Part of a small language model's weights.
Training: a variant of SOAP for these matrices, 167M tokens, 2547 steps.
Each number is 50 + 12 x the weight over its row's rms, rounded and kept within 0 to 99. Layers, rows and columns count from 0. The size before them is the row's rms in percent of the matrix's.

# q: layer 8 attention query, 128x128, rms 0.0581, rows 17-23,80-86, columns 0-63
# k: layer 8 attention key, 64x128, rms 0.058, rows 16-22, columns 0-63
q80 119:65 67 60 51 38 54 43 24 48 59 60 41 60 43 56 52 30 40 50 44 39 44 71 49 58 48 61 70 57 62 53 36 63 65 61 62 31 54 45 47 49 49 31 26 65 58 37 66 45 55 49 32 40 60 53 38 75 38 59 86 44 56 50 80
k16 120:73 61 54 55 35 54 37 24 41 34 45 73 48 43 59 44 53 51 48 33 31 55 58 53 53 52 51 48 50 43 56 32 51 45 69 50 56 42 43 40 41 63 13 50 65 41 35 52 54 50 47 48 38 56 44 44 64 20 36 69 49 51 46 66
q17 084:74 54 61 42 52 57 56 46 56 48 70 47 54 39 48 65 57 63 58 60 40 47 42 49 25 46 72 44 67 54 43 56 57 49 31 45 75 42 42 43 68 55 62 64 40 58 36 52 68 53 41 38 53 51 50 45 52 53 52 39 45 50 60 69
q81 115:69 45 50 51 60 34 72 59 57 41 33 57 48 61 35 44 64 52 52 47 49 65 59 50 44 62 52 49 33 74 41 44 43 49 62 27 35 46 76 68 52 37 55 55 54 53 54 56 47 58 43 34 51 49 52 35 96 63 35 51 59 39 62 52
k17 107:38 57 81 53 41 52 56 53 48 37 37 40 54 54 38 65 59 54 54 42 50 68 44 50 42 53 54 50 46 56 33 37 62 58 49 38 57 52 40 60 44 50 33 49 58 48 31 53 62 67 34 55 49 63 59 68 37 51 46 18 53 50 55 54
q18 096:61 44 49 45 43 55 40 88 44 44 56 46 38 49 55 66 72 54 46 39 57 14 43 51 36 33 44 31 31 60 59 55 64 42 55 52 47 39 28 52 42 34 54 59 43 44 62 48 39 25 58 44 56 37 51 49 76 55 58 46 38 60 55 63
q82 114:60 44 44 57 41 60 52 52 59 54 63 66 82 44 65 42 31 44 57 45 71 19 48 53 53 40 34 61 48 66 63 63 63 55 55 46 52 46 57 50 60 62 45 59 31 75 60 49 57 39 48 49 40 37 41 43 57 43 37 49 48 56 54 43
k18 109:33 60 40 61 30 56 56 40 72 63 62 60 58 51 60 56 38 47 56 37 54 45 48 40 56 41 63 32 51 59 55 67 54 72 56 52 41 46 56 50 51 66 57 58 42 34 92 57 69 41 54 32 46 64 69 54 38 64 58 54 62 46 71 45
q19 105:46 69 56 53 31 33 48 39 52 64 53 68 54 50 33 53 69 56 58 35 44 49 66 58 40 36 36 62 72 46 44 41 41 61 43 65 40 54 54 42 42 42 49 59 77 41 40 31 55 59 67 54 61 30 36 49 32 34 50 34 68 45 68 38
q83 118:58 56 52 58 62 45 59 42 56 58 58 62 39 45 51 66 51 46 63 44 29 69 72 39 43 47 70 55 52 46 63 62 43 65 42 70 42 37 42 46 62 45 34 39 57 39 33 54 52 51 49 72 68 43 42 39 47 45 46 52 44 18 47 55
k19 115:43 55 44 61 48 46 63 42 56 45 63 66 45 50 45 57 61 46 35 58 48 53 65 52 66 25 53 54 45 30 57 36 36 66 52 44 51 46 46 74 57 45 35 30 61 57 45 58 53 44 41 62 57 62 40 63 78 52 62 58 39 33 33 55
q20 085:61 30 48 68 38 40 40 49 40 48 47 47 58 55 50 48 54 64 39 64 62 50 60 65 51 30 66 52 39 83 61 34 50 45 47 03 48 44 37 64 47 27 31 53 41 50 64 62 63 53 54 59 45 33 52 40 55 62 38 37 49 53 61 37
q84 106:77 71 45 69 45 55 49 51 36 52 45 49 51 35 41 64 65 54 58 53 40 50 60 49 42 53 67 41 41 66 31 41 50 49 58 41 78 58 56 45 40 52 52 67 49 44 62 56 57 56 62 55 25 44 61 57 82 66 49 45 56 48 45 55
k20 110:58 45 54 59 40 43 55 54 38 62 48 44 65 10 54 56 79 43 57 44 51 35 38 61 44 38 70 52 62 33 16 25 62 31 42 46 58 56 52 35 36 52 55 49 53 29 58 26 50 45 56 47 52 55 62 62 56 71 51 31 44 41 40 68
q21 080:44 86 54 32 37 52 63 59 64 62 38 46 68 63 51 51 57 59 49 27 41 68 33 48 48 30 48 40 47 55 68 48 64 60 57 49 70 34 55 61 64 48 51 69 58 42 43 67 62 65 49 53 50 61 60 52 47 39 44 40 53 57 44 43
q85 113:37 60 64 35 41 67 54 49 59 53 55 42 48 57 46 69 63 42 49 67 49 40 37 68 53 34 44 23 66 70 38 26 65 49 68 28 33 57 34 35 50 44 53 67 63 42 65 36 52 34 34 46 51 52 30 55 55 48 68 53 32 56 65 56
k21 110:34 75 72 40 50 63 53 49 48 37 52 36 26 41 58 49 50 62 37 49 55 47 44 46 58 32 61 49 44 46 30 41 45 58 66 29 40 68 59 67 33 39 76 52 49 60 58 54 62 57 44 39 69 48 70 41 50 39 69 47 54 67 52 56
q22 088:52 40 42 50 59 38 61 52 14 50 31 47 65 52 13 75 35 46 43 59 51 45 37 61 66 44 70 62 65 61 43 44 62 53 62 50 49 40 36 59 41 69 29 60 46 54 62 53 50 47 61 72 49 44 53 48 47 59 33 44 56 42 45 48
q86 120:49 71 47 22 49 49 73 74 39 65 47 42 53 56 54 54 64 32 48 43 57 40 49 70 49 67 80 62 67 35 50 36 42 70 47 71 58 58 57 34 32 33 39 43 42 54 55 40 37 57 54 64 51 58 63 47 51 48 49 26 46 49 38 50
k22 114:43 62 47 49 44 54 37 54 73 60 56 67 58 42 35 48 30 52 38 52 51 37 57 61 43 50 79 69 54 45 57 49 60 55 51 32 74 31 38 44 40 42 30 61 42 50 39 54 48 49 35 68 63 67 36 32 45 47 52 32 74 36 56 43
q23 115:40 41 37 45 54 49 56 46 57 60 56 48 67 52 30 42 51 54 57 34 60 65 40 45 66 51 40 53 48 53 44 30 42 48 27 54 49 68 40 10 52 58 35 55 57 47 57 53 44 69 58 72 54 42 32 71 58 51 27 44 58 64 51 53